Part of a small language model's weights.
Architecture: rotary positions, exclusive self-attention, value embeddings, a smear gate, capped logits.
Training: a variant of Adam for these matrices, 168M tokens, 5705 steps.
Each number is 50 + 15 x the weight over the matrix's rms, rounded and kept within 0 to 99. Layers, rows and columns count from 0.

# layer 2 attention output (transposed), 256x256, rms 0.0703, rows 205-255, columns 192-255
51 57 46 65 55 59 53 57 37 98 63 58 66 27 59 56 61 42 51 42 65 33 77 61 67 31 29 45 72 44 41 59 43 48 43 36 31 34 55 94 56 30 55 50 47 44 55 70 58 48 43 59 71 43 60 46 52 40 26 69 46 13 30 50
29 50 36 57 68 55 18 39 81 71 52 67 80 46 49 67 49 36 51 46 51 38 75 47 07 43 65 24 48 66 49 37 30 63 52 33 83 51 14 43 58 21 70 68 74 71 49 23 59 66 62 44 30 56 24 54 59 71 53 43 20 49 60 38
64 57 45 80 41 79 47 33 36 28 50 69 56 90 44 28 47 61 47 41 31 68 58 63 44 47 30 17 61 51 68 51 39 60 38 41 70 66 58 88 65 28 39 37 41 42 57 18 65 48 76 43 45 33 37 52 42 75 42 33 61 92 22 67
29 64 49 39 38 47 45 49 63 21 61 56 29 42 42 67 59 36 37 29 43 61 54 65 52 59 58 56 71 31 84 44 46 50 41 50 59 40 63 78 51 34 50 39 69 59 71 55 87 66 61 48 49 66 60 65 53 67 39 67 46 56 62 58
59 51 45 38 56 38 62 30 80 42 54 42 50 42 49 51 59 49 33 70 52 59 52 43 54 24 64 74 75 59 47 71 58 45 60 49 29 56 50 37 31 31 39 53 46 51 50 39 28 46 34 25 67 47 61 63 54 52 55 41 29 66 56 45
40 40 45 38 39 60 67 63 75 20 70 43 29 57 46 54 59 75 47 19 52 60 23 35 47 26 45 41 48 05 99 57 31 24 40 47 36 74 23 44 58 29 54 74 36 67 55 89 48 42 32 36 48 54 66 53 42 38 20 23 40 37 44 23
68 54 64 49 43 38 52 52 57 31 62 14 27 34 57 70 54 64 45 64 38 42 45 45 49 40 32 44 38 62 31 82 22 66 36 63 70 47 25 65 51 52 70 75 57 42 27 45 36 71 38 30 62 40 53 43 46 59 26 58 55 78 50 43
57 63 22 40 20 06 34 93 40 46 58 74 50 40 54 40 68 64 61 36 80 48 57 64 39 51 43 30 66 49 44 42 17 31 49 51 58 53 20 44 48 64 27 45 69 34 53 54 52 29 61 60 78 49 48 49 02 30 19 66 47 63 34 39
23 61 64 20 78 40 39 51 74 72 32 61 45 38 44 81 30 37 84 52 42 60 39 56 70 48 53 62 35 49 40 54 65 44 61 21 51 56 63 49 43 63 32 65 46 70 72 69 73 32 42 43 47 53 67 46 65 75 35 98 43 39 51 80
26 38 49 06 71 25 38 28 53 47 45 64 46 65 41 20 48 73 56 40 33 68 42 25 56 50 30 59 61 32 52 44 29 81 31 35 62 38 23 31 34 80 76 60 32 61 46 54 63 36 34 96 22 49 21 63 53 49 46 21 65 61 55 44
54 55 58 45 63 42 62 47 54 64 80 49 68 50 43 60 72 34 63 67 63 46 52 52 63 45 21 51 44 54 49 56 49 57 55 30 40 35 57 24 40 48 36 48 46 73 51 49 69 29 49 56 56 26 49 65 54 67 53 65 54 47 60 48
52 58 41 70 51 54 50 61 57 51 33 26 60 51 57 55 26 87 55 36 50 19 34 47 71 66 51 46 53 44 53 34 51 56 56 40 44 33 53 42 55 45 66 33 52 51 41 72 59 35 59 24 43 38 56 64 61 43 62 60 67 52 32 56
41 49 54 26 46 30 35 19 67 50 40 61 57 51 64 39 29 47 21 86 62 44 35 40 38 63 39 58 41 59 41 41 47 38 37 69 55 67 32 35 49 21 47 64 36 79 57 49 39 74 75 39 31 53 84 36 51 51 60 67 19 41 55 44
63 67 42 47 38 52 75 21 52 37 69 47 59 46 65 38 79 36 43 49 63 71 52 51 52 57 37 34 62 47 26 36 24 33 47 55 52 56 70 52 63 68 59 68 60 39 58 70 56 39 35 59 56 53 65 58 38 57 34 53 26 23 49 31
46 56 73 16 38 44 55 59 74 48 56 68 63 50 55 54 63 65 36 67 54 61 49 43 39 62 36 62 48 33 64 57 34 47 44 47 34 41 76 52 65 34 45 51 62 41 61 51 54 47 08 35 61 61 64 69 43 55 78 67 54 33 22 34
51 28 46 38 54 13 53 40 51 86 89 35 46 56 29 28 51 57 51 49 26 49 79 76 47 29 81 58 60 41 23 50 45 61 41 50 31 55 12 21 45 62 13 49 40 43 44 38 57 44 71 65 70 41 46 45 56 50 16 58 50 50 64 35
30 61 57 59 49 44 44 49 38 34 59 57 65 34 42 51 55 58 60 44 39 55 39 55 26 60 57 99 54 56 65 19 57 55 61 61 43 40 30 72 39 39 39 35 65 55 55 42 41 61 67 60 32 47 40 55 54 25 37 13 55 57 42 47
66 50 49 69 37 51 64 44 77 41 43 58 37 63 48 65 37 44 34 61 36 63 57 58 28 42 36 43 61 71 49 36 57 68 73 64 57 73 52 23 68 67 62 20 60 58 53 34 57 49 42 36 48 27 62 31 48 79 59 47 63 41 82 63
35 32 74 51 78 54 56 32 48 31 36 49 44 50 58 76 25 69 56 49 68 54 37 48 42 62 48 46 52 50 39 35 67 60 58 65 64 33 99 53 49 23 79 59 49 32 48 18 64 27 16 54 55 18 49 45 60 20 44 58 69 86 65 80
28 32 35 45 55 64 42 31 47 52 50 55 36 29 47 46 34 46 59 61 54 47 11 19 62 59 57 70 20 46 55 17 28 46 46 37 48 73 51 57 46 43 36 30 65 82 15 17 21 59 70 40 49 40 43 38 33 53 68 33 56 36 55 46
38 83 61 53 43 27 42 54 58 07 40 52 56 45 58 49 53 46 57 64 42 74 36 34 82 39 55 45 26 55 50 61 39 61 64 56 79 37 16 45 33 53 46 59 44 35 30 75 27 21 52 48 55 34 54 47 63 26 44 16 46 56 44 60
61 51 47 38 41 61 55 65 66 52 59 48 34 46 39 48 54 64 68 10 44 61 45 61 40 43 60 38 53 34 54 43 59 68 55 30 14 27 48 45 41 49 33 40 56 56 58 71 53 64 43 84 11 62 47 48 66 51 47 35 48 36 56 43
45 39 56 78 31 26 52 78 21 52 39 49 53 62 45 40 56 57 22 45 35 61 63 70 62 46 42 64 32 41 34 66 16 53 70 43 55 39 42 53 43 66 54 40 47 51 43 51 66 32 49 80 53 62 54 25 40 58 50 28 20 55 14 69
64 56 51 76 66 53 65 60 10 44 45 48 37 18 29 33 53 39 52 27 30 48 53 58 48 41 56 50 34 53 47 37 71 48 38 51 36 38 42 47 58 41 48 53 44 40 67 52 39 31 46 22 62 60 55 47 28 44 35 26 43 54 41 53
59 49 54 41 44 60 38 62 45 72 39 54 52 61 61 92 32 59 33 18 46 35 37 57 46 62 55 38 49 27 61 33 74 37 67 38 46 33 50 70 52 61 79 26 51 69 53 39 59 49 52 39 18 39 58 57 49 60 74 45 72 32 57 55
34 52 57 62 64 29 55 47 80 45 63 73 48 29 49 44 68 45 61 35 34 55 50 48 51 62 61 51 53 38 65 04 22 63 39 41 33 38 77 51 46 40 83 45 21 43 59 59 65 47 45 29 38 36 62 68 52 40 37 45 67 52 53 24
57 61 45 70 45 32 32 39 30 39 45 22 56 47 34 62 21 57 71 78 43 75 60 55 39 61 56 51 57 61 46 50 11 64 41 70 47 66 30 58 41 78 52 44 24 41 44 61 59 56 38 54 55 53 31 34 35 63 51 50 31 47 33 32
59 47 35 23 36 51 46 59 46 33 51 48 30 44 19 64 53 83 50 55 99 36 52 32 38 56 77 46 29 45 80 60 67 26 30 54 51 34 84 33 41 32 30 28 79 77 63 75 75 35 73 71 60 54 57 52 67 41 39 42 81 49 67 76
46 46 47 23 57 58 52 41 63 26 51 65 40 39 43 65 49 60 49 61 54 50 45 33 89 45 48 46 51 53 31 69 15 56 41 56 57 59 49 46 63 54 57 37 59 43 37 14 34 62 45 72 44 58 43 55 40 45 46 82 09 49 57 35
61 39 64 81 47 43 48 68 51 52 48 42 66 41 63 57 71 62 36 45 50 32 31 51 54 34 65 57 36 59 47 31 52 54 55 44 57 53 31 54 16 26 25 54 36 52 30 69 48 42 49 57 46 61 60 49 64 42 42 48 59 39 41 36
72 39 39 47 42 37 60 35 15 36 54 33 48 52 28 21 51 44 64 34 41 46 47 59 35 69 53 82 56 50 44 75 36 46 36 42 46 58 36 56 35 60 57 48 59 52 34 47 68 46 41 42 69 62 22 56 62 47 45 68 47 54 55 64
56 47 55 68 53 81 56 45 27 44 43 62 44 48 46 36 61 39 46 58 51 78 57 63 41 82 60 79 51 69 35 66 49 43 39 42 39 60 41 52 49 85 50 60 71 41 53 64 46 78 71 56 46 94 45 61 28 43 37 34 34 42 41 73
46 71 54 45 44 64 22 67 46 51 64 31 39 36 35 37 59 49 46 80 79 64 45 58 42 56 67 46 74 55 56 66 29 63 34 63 22 32 61 57 48 51 59 61 59 71 44 40 35 34 62 17 34 50 40 52 39 29 39 35 37 26 73 49
47 20 57 52 53 59 39 53 46 38 43 15 55 62 83 56 51 55 57 48 38 33 64 48 55 60 53 51 63 32 59 73 58 45 60 43 70 49 58 53 68 48 60 38 52 57 50 60 40 74 68 27 50 28 35 26 47 47 41 64 41 76 68 37
55 61 80 23 48 30 37 55 43 41 54 41 81 38 31 51 52 65 57 37 43 23 43 58 39 45 43 57 74 71 69 48 27 42 64 42 55 68 59 35 41 19 49 25 59 75 43 64 71 43 48 72 81 71 62 32 57 42 26 55 61 59 52 24
74 61 47 24 63 33 71 30 67 52 49 60 50 43 54 44 50 66 41 56 48 52 54 43 74 58 59 51 56 39 52 59 29 55 42 45 64 75 57 46 64 58 55 57 64 45 49 24 20 55 70 52 31 85 50 28 54 59 55 66 34 46 61 49
87 66 58 62 38 18 41 34 39 49 35 30 47 41 51 29 38 44 47 61 59 37 33 45 74 49 38 63 64 75 35 69 53 70 40 52 56 76 14 58 38 41 51 52 25 79 68 62 47 43 93 07 57 61 65 59 52 48 51 55 41 82 73 49
29 42 82 34 39 45 35 56 47 41 53 45 72 45 40 58 39 80 55 61 52 63 55 46 37 37 20 69 64 44 42 39 51 44 56 54 44 51 67 34 67 39 53 34 39 55 54 26 80 03 50 50 79 94 74 31 47 50 60 73 58 54 16 72
64 72 62 59 36 57 34 54 57 46 28 45 60 51 82 42 59 32 31 35 41 56 38 64 33 39 56 41 54 60 26 63 33 26 66 32 70 36 42 46 39 53 23 59 41 75 51 19 72 56 55 52 48 50 60 51 56 46 46 58 33 43 35 37
29 65 47 47 60 62 53 43 52 64 33 33 47 43 68 45 56 41 30 43 41 28 46 64 70 49 59 43 45 68 33 60 54 95 60 37 26 78 47 60 67 53 56 61 33 44 62 48 39 32 60 67 66 65 48 55 28 46 69 27 45 64 46 45
70 48 56 75 52 65 09 52 39 47 66 34 56 49 58 64 49 31 60 37 37 43 29 56 70 55 31 56 40 25 49 54 72 60 33 54 60 61 55 62 33 75 50 40 32 41 29 60 61 64 82 60 26 45 42 38 54 37 56 59 41 57 53 48
77 56 58 47 55 62 27 48 55 84 52 35 59 55 53 66 38 60 39 50 23 51 27 34 54 47 59 24 44 26 33 29 46 53 53 30 38 49 52 50 56 68 31 82 71 60 32 38 46 57 58 36 38 35 49 29 48 47 60 53 34 50 46 37
42 60 52 24 59 59 44 69 38 56 40 32 50 52 61 78 60 38 42 49 24 39 16 47 58 46 15 54 58 15 50 31 71 46 52 33 18 49 58 39 32 57 39 38 61 24 35 56 60 51 49 56 59 38 38 56 57 74 63 54 60 47 55 44
30 75 41 45 50 62 35 53 47 36 40 73 41 58 51 50 79 60 47 49 56 36 30 46 42 23 57 50 46 50 58 60 68 41 43 64 19 55 62 52 46 64 60 45 34 56 46 50 61 26 58 56 49 99 77 62 61 45 66 54 53 61 52 42
52 20 30 37 44 33 28 73 31 68 39 75 21 45 56 54 51 48 44 96 56 59 64 34 68 46 69 54 37 70 56 50 57 59 44 45 58 46 32 53 46 58 29 50 19 30 80 58 72 00 53 68 19 47 18 70 36 54 28 65 50 38 51 38
63 20 39 47 48 43 47 85 64 34 48 65 49 53 25 36 55 35 82 47 33 39 57 47 29 46 53 61 62 55 49 43 28 32 63 38 45 51 55 60 34 50 75 72 56 53 49 45 59 54 65 71 49 37 23 51 43 51 50 42 35 39 46 58
52 61 42 67 56 37 37 42 64 38 77 86 33 48 54 37 57 29 48 63 44 18 47 68 34 34 43 58 54 63 70 47 47 63 53 49 64 41 37 49 81 73 43 63 29 32 63 26 76 69 47 51 52 57 79 40 38 32 45 53 41 33 58 57
58 41 55 39 47 18 64 49 73 38 37 62 43 53 50 38 32 64 77 61 56 50 51 50 19 40 39 55 54 59 66 46 36 37 36 29 56 57 62 28 15 57 64 44 54 54 46 54 28 50 43 50 65 50 35 43 24 69 66 39 40 64 51 44
54 57 60 29 44 45 36 37 44 61 39 73 56 61 27 39 62 62 46 50 64 20 50 74 35 44 53 47 19 51 52 35 62 28 45 38 56 20 48 65 66 42 60 75 28 74 61 38 33 64 43 41 56 43 46 35 50 59 11 52 48 57 55 53
45 68 64 46 44 41 50 26 28 50 72 52 70 79 41 43 62 60 41 62 56 80 79 67 51 42 46 93 45 52 24 45 22 56 47 26 15 32 29 54 46 59 63 32 76 55 73 26 44 38 60 48 46 50 44 61 48 52 39 63 42 52 43 40
45 49 49 35 61 31 45 39 87 48 51 64 69 67 54 34 61 68 41 50 58 67 39 60 38 60 35 46 32 52 55 59 24 48 57 29 64 66 47 37 47 37 43 64 71 24 63 57 55 49 68 39 41 48 27 35 38 36 43 58 40 63 38 59
# layer 2 attention value, 256x256, rms 0.0757, rows 206-255, columns 192-255
47 54 30 78 44 58 53 44 62 47 49 53 52 53 51 19 42 54 40 26 50 59 31 69 16 41 23 49 48 53 32 51 90 59 41 62 49 27 30 28 30 26 62 51 77 25 42 40 67 34 70 35 33 58 67 52 40 14 50 44 55 62 41 22
40 44 37 43 54 32 68 27 47 38 48 50 62 40 41 33 60 60 03 30 40 63 56 38 38 40 51 38 75 72 87 63 47 45 43 74 52 60 22 40 66 37 56 54 67 49 70 56 34 62 56 58 70 69 73 32 67 52 37 43 49 41 55 48
63 47 44 05 81 31 21 48 15 42 53 69 28 75 24 61 66 13 49 44 42 61 34 33 39 69 69 62 76 66 44 34 49 47 44 69 38 14 84 67 41 70 53 38 70 61 47 59 42 28 60 59 27 58 47 62 51 75 47 61 18 52 75 66
52 49 52 49 55 42 50 52 74 62 42 64 64 22 42 49 38 62 40 40 42 50 65 77 56 41 81 64 58 54 14 61 33 65 29 31 41 20 31 44 48 55 80 28 26 55 50 44 68 26 40 46 51 66 65 40 40 65 57 51 42 52 74 76
49 44 66 42 47 54 44 77 74 27 49 63 16 36 37 60 45 58 60 64 61 37 54 66 44 51 87 35 48 62 66 74 32 57 43 60 08 63 42 76 43 67 52 73 41 52 53 35 46 64 35 63 64 62 46 62 71 60 55 41 46 29 42 56
65 56 93 40 24 45 45 44 62 26 73 56 49 74 81 48 42 68 68 47 57 41 30 52 70 39 50 55 39 37 52 38 53 47 45 46 29 39 34 48 23 56 68 85 46 46 44 62 82 15 47 36 56 43 77 47 48 38 45 69 15 54 61 65
46 51 43 46 46 01 15 37 22 47 64 72 49 39 46 53 57 39 63 34 49 32 60 49 56 29 81 46 63 32 28 32 38 24 65 31 46 45 50 70 50 29 48 60 65 26 62 38 68 41 51 21 39 31 74 42 23 50 52 50 29 67 66 51
50 71 80 34 72 43 61 67 52 63 72 71 64 48 59 68 38 53 99 60 52 52 63 41 99 48 69 55 64 66 31 83 47 54 67 26 32 56 51 41 25 54 46 38 43 58 61 52 91 28 51 36 39 34 60 10 62 58 35 78 50 34 59 83
39 48 39 38 84 63 53 36 29 20 94 29 59 33 42 37 63 41 50 66 48 50 29 40 70 51 30 49 58 67 61 66 39 63 47 54 75 59 32 41 23 72 65 26 66 83 35 43 58 39 57 62 62 57 53 54 71 39 76 58 40 39 52 37
38 58 53 40 69 59 65 52 18 57 51 86 52 29 29 63 46 38 53 71 51 59 49 70 67 59 22 45 63 95 42 61 52 52 41 40 19 58 38 48 55 62 56 14 51 39 46 41 53 51 56 44 53 48 70 47 74 60 31 58 51 56 76 49
75 41 46 07 61 38 76 38 55 60 42 56 46 32 40 54 56 49 49 50 65 52 47 29 45 48 50 56 54 56 42 55 30 53 24 38 61 46 64 61 74 59 52 16 32 62 71 73 63 55 75 68 59 28 59 28 82 67 62 56 46 69 50 81
44 46 48 55 36 33 21 59 73 44 49 49 44 80 68 44 65 60 25 82 41 31 68 79 40 28 52 40 36 31 30 38 31 47 32 53 45 65 49 45 70 43 53 62 34 36 34 64 65 66 55 64 63 65 60 67 49 43 58 62 67 67 55 47
55 37 58 24 41 43 27 40 49 55 54 57 35 61 51 39 62 17 48 44 28 39 54 71 37 63 37 32 55 52 43 36 61 28 50 45 31 43 32 50 57 33 70 37 72 31 44 23 01 51 40 57 39 44 69 52 54 59 41 32 25 50 58 33
55 60 92 36 61 32 44 56 52 47 78 30 32 64 38 60 45 77 69 56 67 50 50 42 99 43 34 50 51 74 24 39 12 62 09 35 32 44 53 68 69 62 40 05 29 47 56 43 72 54 58 38 61 39 72 63 44 62 76 31 56 55 34 92
45 46 35 57 48 23 13 60 39 59 77 44 52 50 42 60 45 61 92 60 57 47 43 68 34 28 32 64 50 38 42 53 48 68 54 39 21 51 25 59 40 50 64 43 35 50 48 75 67 18 62 39 36 49 64 61 34 49 37 42 38 72 63 27
63 27 22 62 61 64 54 51 65 34 46 48 43 48 46 43 46 33 70 41 46 41 62 63 45 20 83 60 48 46 48 05 53 50 55 54 62 12 49 49 68 51 46 54 43 66 25 54 71 66 30 47 56 44 37 85 38 46 54 41 68 53 29 21
45 52 29 58 50 54 34 67 46 65 67 50 56 62 30 14 73 45 52 22 54 70 34 35 59 71 36 52 66 52 50 33 52 47 68 69 29 49 47 30 43 42 54 69 73 25 71 36 18 48 57 41 34 57 49 23 19 54 54 09 42 45 67 45
49 39 48 10 58 51 59 58 32 54 75 35 79 54 37 49 52 02 52 53 49 66 38 26 51 77 69 50 46 61 43 51 31 63 52 60 52 43 90 66 73 49 58 73 19 52 28 85 38 37 80 93 41 45 46 53 69 59 51 51 42 68 42 62
60 36 35 91 49 27 53 65 55 58 65 32 41 56 44 41 39 55 50 70 66 61 53 50 24 17 69 54 27 24 34 00 46 43 49 38 73 75 40 38 75 54 45 41 45 59 51 48 48 69 37 32 75 52 59 39 43 45 71 52 81 59 39 55
37 50 64 52 38 40 43 52 69 25 41 52 52 40 68 61 60 42 46 24 53 55 44 42 61 24 68 52 47 36 54 63 48 58 53 62 99 66 44 37 24 39 63 64 58 38 38 51 64 26 80 60 58 44 45 40 31 46 46 30 35 27 56 65
71 40 48 44 79 44 67 37 59 55 29 78 63 52 34 71 28 39 46 54 49 64 57 50 61 29 69 50 63 51 59 54 59 55 15 58 37 51 69 84 57 49 60 24 63 71 42 50 63 75 30 60 59 53 49 44 38 59 16 56 53 43 52 69
42 70 31 63 49 35 34 40 21 72 82 34 52 29 47 14 73 37 40 03 41 40 42 57 46 16 32 56 46 39 69 83 67 42 49 50 74 06 41 37 38 47 68 62 77 56 61 74 56 19 55 37 25 37 31 62 13 39 51 09 47 48 39 08
61 45 39 63 48 37 48 59 45 76 19 40 64 24 50 55 75 66 48 34 51 40 39 54 14 64 66 64 49 55 49 60 51 51 76 47 69 19 70 44 53 22 54 16 28 84 61 49 80 50 24 27 11 42 68 45 81 57 62 76 47 39 70 49
53 58 42 65 53 74 52 41 64 75 98 20 63 58 67 42 64 58 43 46 55 52 50 27 71 57 21 41 49 39 32 44 34 55 54 63 56 46 52 41 26 63 24 67 55 39 69 39 51 50 72 47 48 44 37 58 19 42 75 50 47 50 23 39
51 27 69 56 86 21 19 32 29 55 96 40 58 51 15 27 63 54 58 11 50 56 32 49 51 59 68 55 67 68 57 25 29 51 41 56 44 37 61 58 63 66 59 35 57 75 52 46 67 42 48 59 67 39 43 79 65 60 82 33 65 48 44 60
48 70 39 52 58 33 30 39 13 57 65 35 50 19 38 49 49 56 24 70 59 49 65 59 71 51 73 57 94 65 30 91 40 14 59 32 62 46 00 40 45 19 44 28 55 57 66 33 54 46 60 38 56 53 64 33 27 41 73 32 26 54 60 65
59 44 48 56 73 46 44 67 14 78 83 63 36 53 30 46 62 49 42 73 47 50 59 56 33 45 78 60 61 33 42 79 27 63 56 60 29 33 65 65 41 64 29 32 38 54 56 72 59 37 31 33 39 57 39 57 38 56 49 53 32 61 58 67
51 38 40 33 56 33 51 50 60 43 63 76 63 44 58 65 26 49 84 49 37 50 50 61 66 53 59 40 45 44 42 86 62 47 27 68 46 64 13 47 12 51 56 42 90 56 47 53 22 42 87 45 80 49 71 73 41 42 42 66 37 70 54 35
48 68 61 54 42 52 46 69 54 53 46 41 63 77 75 49 71 44 46 70 51 48 21 27 49 38 64 65 32 42 43 08 52 49 59 66 24 47 69 50 38 83 53 66 48 44 19 36 62 33 85 59 78 42 23 57 66 47 62 56 51 36 48 49
44 30 40 64 46 37 52 43 48 39 49 72 56 44 65 29 57 14 45 58 58 42 63 38 43 64 48 37 27 25 31 29 25 52 43 45 50 50 40 47 54 55 64 35 24 22 16 53 63 49 35 43 51 54 39 28 38 37 45 68 21 58 52 43
33 50 43 91 36 67 24 57 45 40 62 43 56 45 73 40 56 38 60 31 43 48 50 45 74 60 66 74 21 03 61 51 65 41 63 50 88 25 41 44 14 34 51 88 67 50 33 64 48 32 37 50 74 55 57 61 05 40 44 24 38 58 47 46
60 58 72 51 63 32 63 49 50 50 50 65 34 68 53 76 33 65 53 41 75 27 65 50 59 36 42 54 56 35 69 37 42 38 24 45 37 45 48 48 55 35 60 71 83 48 37 38 58 45 50 28 83 64 54 42 36 58 68 61 41 44 49 73
44 69 45 51 39 52 50 74 52 78 38 33 57 49 82 56 60 31 55 50 41 48 55 51 47 73 50 45 47 18 37 62 59 50 85 49 59 27 61 49 42 47 53 60 35 68 29 72 61 31 58 71 40 57 42 65 34 34 46 47 38 59 36 38
80 68 42 47 81 47 02 62 42 72 67 66 55 76 26 30 54 61 70 27 37 50 63 48 63 57 64 42 45 68 32 35 40 51 49 52 01 55 63 62 64 56 19 41 44 37 59 44 62 11 48 64 42 51 52 40 60 62 63 73 44 48 51 62
61 64 68 54 31 28 38 27 57 50 60 62 45 68 67 63 43 38 75 72 64 62 34 51 41 21 18 73 41 36 46 81 67 62 45 59 61 34 61 47 41 31 46 52 88 38 59 39 62 26 71 51 50 43 56 39 45 43 35 42 16 51 73 67
60 35 17 71 57 63 48 45 61 41 44 60 44 56 68 52 70 54 59 61 61 51 59 77 38 40 54 77 38 45 40 31 59 42 64 13 49 43 48 64 06 55 56 96 48 63 35 39 38 13 47 42 37 63 43 49 51 41 45 55 57 51 99 50
37 55 32 40 76 54 39 79 49 54 64 30 51 48 29 48 57 59 49 59 51 61 67 40 42 50 51 64 57 72 28 58 38 65 42 37 51 39 55 56 70 55 52 27 38 40 44 55 55 30 47 65 38 65 58 47 75 47 56 24 53 56 55 69
57 61 40 66 20 52 47 51 74 55 40 59 44 55 81 32 70 22 45 38 40 50 30 42 41 46 29 35 30 21 43 29 66 38 62 60 31 23 24 29 30 44 39 60 71 29 54 30 56 42 72 41 60 51 57 41 09 33 34 47 43 49 68 21
22 57 31 53 50 70 57 44 79 54 59 43 62 49 56 49 58 42 24 48 43 51 64 49 77 65 57 22 34 78 58 66 66 48 43 28 78 42 39 37 43 28 31 53 44 57 42 16 23 77 26 54 79 61 46 72 13 45 61 46 72 64 44 13
39 52 44 39 31 82 22 33 60 44 49 28 63 63 86 55 67 58 43 79 45 25 45 47 61 55 56 51 25 32 40 48 51 43 68 50 21 38 49 53 24 55 56 78 63 81 31 46 68 41 74 54 54 58 43 55 71 39 55 73 67 49 43 39
40 33 58 76 20 42 45 64 57 55 16 29 49 34 73 68 56 30 62 80 58 62 30 49 23 47 27 55 38 29 39 51 61 50 69 40 55 52 60 61 31 45 41 64 64 21 57 29 44 54 76 36 56 59 45 52 31 41 36 51 41 50 71 48
59 39 74 68 43 56 72 46 52 48 19 51 38 72 43 73 42 68 52 53 62 45 63 26 85 64 58 34 60 36 68 34 51 40 63 59 37 70 25 54 34 74 17 59 59 54 53 41 47 76 39 47 72 48 61 63 67 70 37 50 66 55 38 27
41 30 59 22 48 61 71 57 49 48 33 50 46 29 60 69 73 51 39 34 52 48 52 42 84 71 65 29 80 48 59 51 31 65 50 57 48 54 26 51 35 70 59 29 60 48 59 65 65 89 34 53 88 65 62 52 85 66 45 77 66 50 54 63
61 61 15 58 58 54 31 43 43 53 59 51 62 67 59 76 56 10 45 24 34 47 63 47 33 27 46 34 39 56 47 45 61 17 48 77 48 65 44 63 30 36 52 64 73 31 39 54 63 59 46 42 38 55 34 97 47 55 44 73 70 37 57 17
47 51 34 66 72 56 43 37 56 51 61 58 51 33 35 31 40 55 35 48 46 58 44 60 40 50 98 53 65 74 67 53 52 31 53 58 42 45 41 37 70 46 65 58 57 51 20 40 45 42 74 57 60 51 54 36 64 38 57 35 61 48 56 68
44 73 37 50 62 35 73 39 42 49 82 26 51 50 32 59 71 30 37 43 45 56 58 60 50 26 70 45 55 67 51 37 34 50 47 51 71 76 65 31 45 76 57 40 44 72 33 50 64 49 43 44 46 32 62 46 74 54 76 50 57 53 69 44
24 54 63 47 74 65 63 56 55 38 73 49 53 49 34 24 34 61 72 63 51 46 53 60 70 42 48 52 59 51 22 41 12 68 39 38 39 57 60 55 32 73 60 41 34 37 64 49 24 35 57 31 55 56 49 54 23 45 55 50 40 59 49 72
62 78 46 39 41 58 31 51 34 36 33 53 47 47 56 44 53 30 58 63 61 43 17 70 17 34 60 45 54 39 79 22 56 39 54 53 44 28 43 50 65 50 64 65 52 49 42 74 65 53 55 57 33 48 51 46 33 38 52 44 59 61 49 06
49 70 30 79 47 59 25 40 34 44 56 72 48 43 36 31 45 40 53 23 41 48 28 92 15 23 00 73 43 51 57 33 58 34 52 26 56 16 32 46 34 32 41 42 74 43 49 54 62 03 72 30 40 58 78 30 24 39 22 25 04 65 41 00
54 42 46 42 47 64 57 29 32 43 59 86 50 48 43 32 28 71 55 52 51 32 40 77 61 25 25 65 47 37 68 74 53 42 54 36 75 76 59 38 59 44 59 40 33 14 68 86 39 35 68 53 43 42 63 57 61 32 72 30 41 70 31 49
# layer 2 MLP up, 1280x256, rms 0.0805, rows 0-3, columns 192-255
21 54 51 41 52 41 59 25 46 45 82 47 54 25 59 40 29 51 63 51 30 52 55 40 50 58 32 66 52 65 46 45 54 60 42 67 20 41 73 35 50 42 31 83 56 70 39 40 63 35 84 82 52 59 62 43 34 65 63 53 58 70 65 68
47 48 67 60 77 73 24 41 75 58 61 62 54 36 36 48 46 66 78 47 33 29 60 55 30 64 82 51 52 56 53 51 70 36 48 57 64 60 77 53 14 59 20 38 56 56 72 87 44 54 31 83 42 38 53 48 64 69 20 34 39 74 76 46
33 45 42 53 38 42 55 33 53 60 54 69 56 71 54 40 48 38 31 28 18 33 49 60 47 55 74 40 34 43 38 60 27 99 34 48 63 52 80 65 56 46 36 29 45 49 43 59 41 72 57 57 57 63 24 44 67 49 57 51 43 60 60 57
79 65 77 54 21 33 52 72 47 61 55 62 48 38 45 48 52 78 59 48 39 12 52 41 33 54 65 64 52 32 55 33 51 51 39 30 58 54 43 50 58 46 58 78 34 73 52 57 34 59 60 47 42 43 26 25 47 54 50 19 70 50 61 38
# layer 2 MLP down (transposed), 1280x256, rms 0.0735, rows 0-3, columns 192-255
61 12 57 52 42 46 62 52 65 73 46 53 33 53 47 57 43 34 55 63 44 64 42 35 84 94 44 24 28 34 53 62 61 41 28 32 33 40 69 61 54 54 66 48 70 23 45 78 44 38 55 29 38 31 47 62 80 54 42 51 54 54 50 74
67 62 43 33 44 47 67 62 64 70 45 83 26 49 56 30 53 46 54 45 94 58 51 19 57 48 24 51 30 71 61 29 44 64 43 28 60 41 53 49 68 47 54 48 62 75 38 48 69 54 74 28 76 69 61 44 41 68 41 30 68 49 14 62
35 33 38 48 66 49 59 55 41 34 46 67 27 50 60 57 31 46 41 45 55 51 61 61 61 65 46 44 60 41 49 54 56 67 44 58 28 64 41 82 46 50 60 34 64 59 49 61 48 62 50 34 59 60 35 24 60 53 57 86 49 43 63 52
47 55 42 36 42 56 53 27 59 79 63 69 69 44 72 64 55 44 30 43 47 42 51 69 46 36 45 37 65 50 63 58 30 37 60 86 54 65 87 56 45 41 47 27 52 40 66 29 56 76 65 69 53 38 71 44 44 62 55 44 14 48 68 44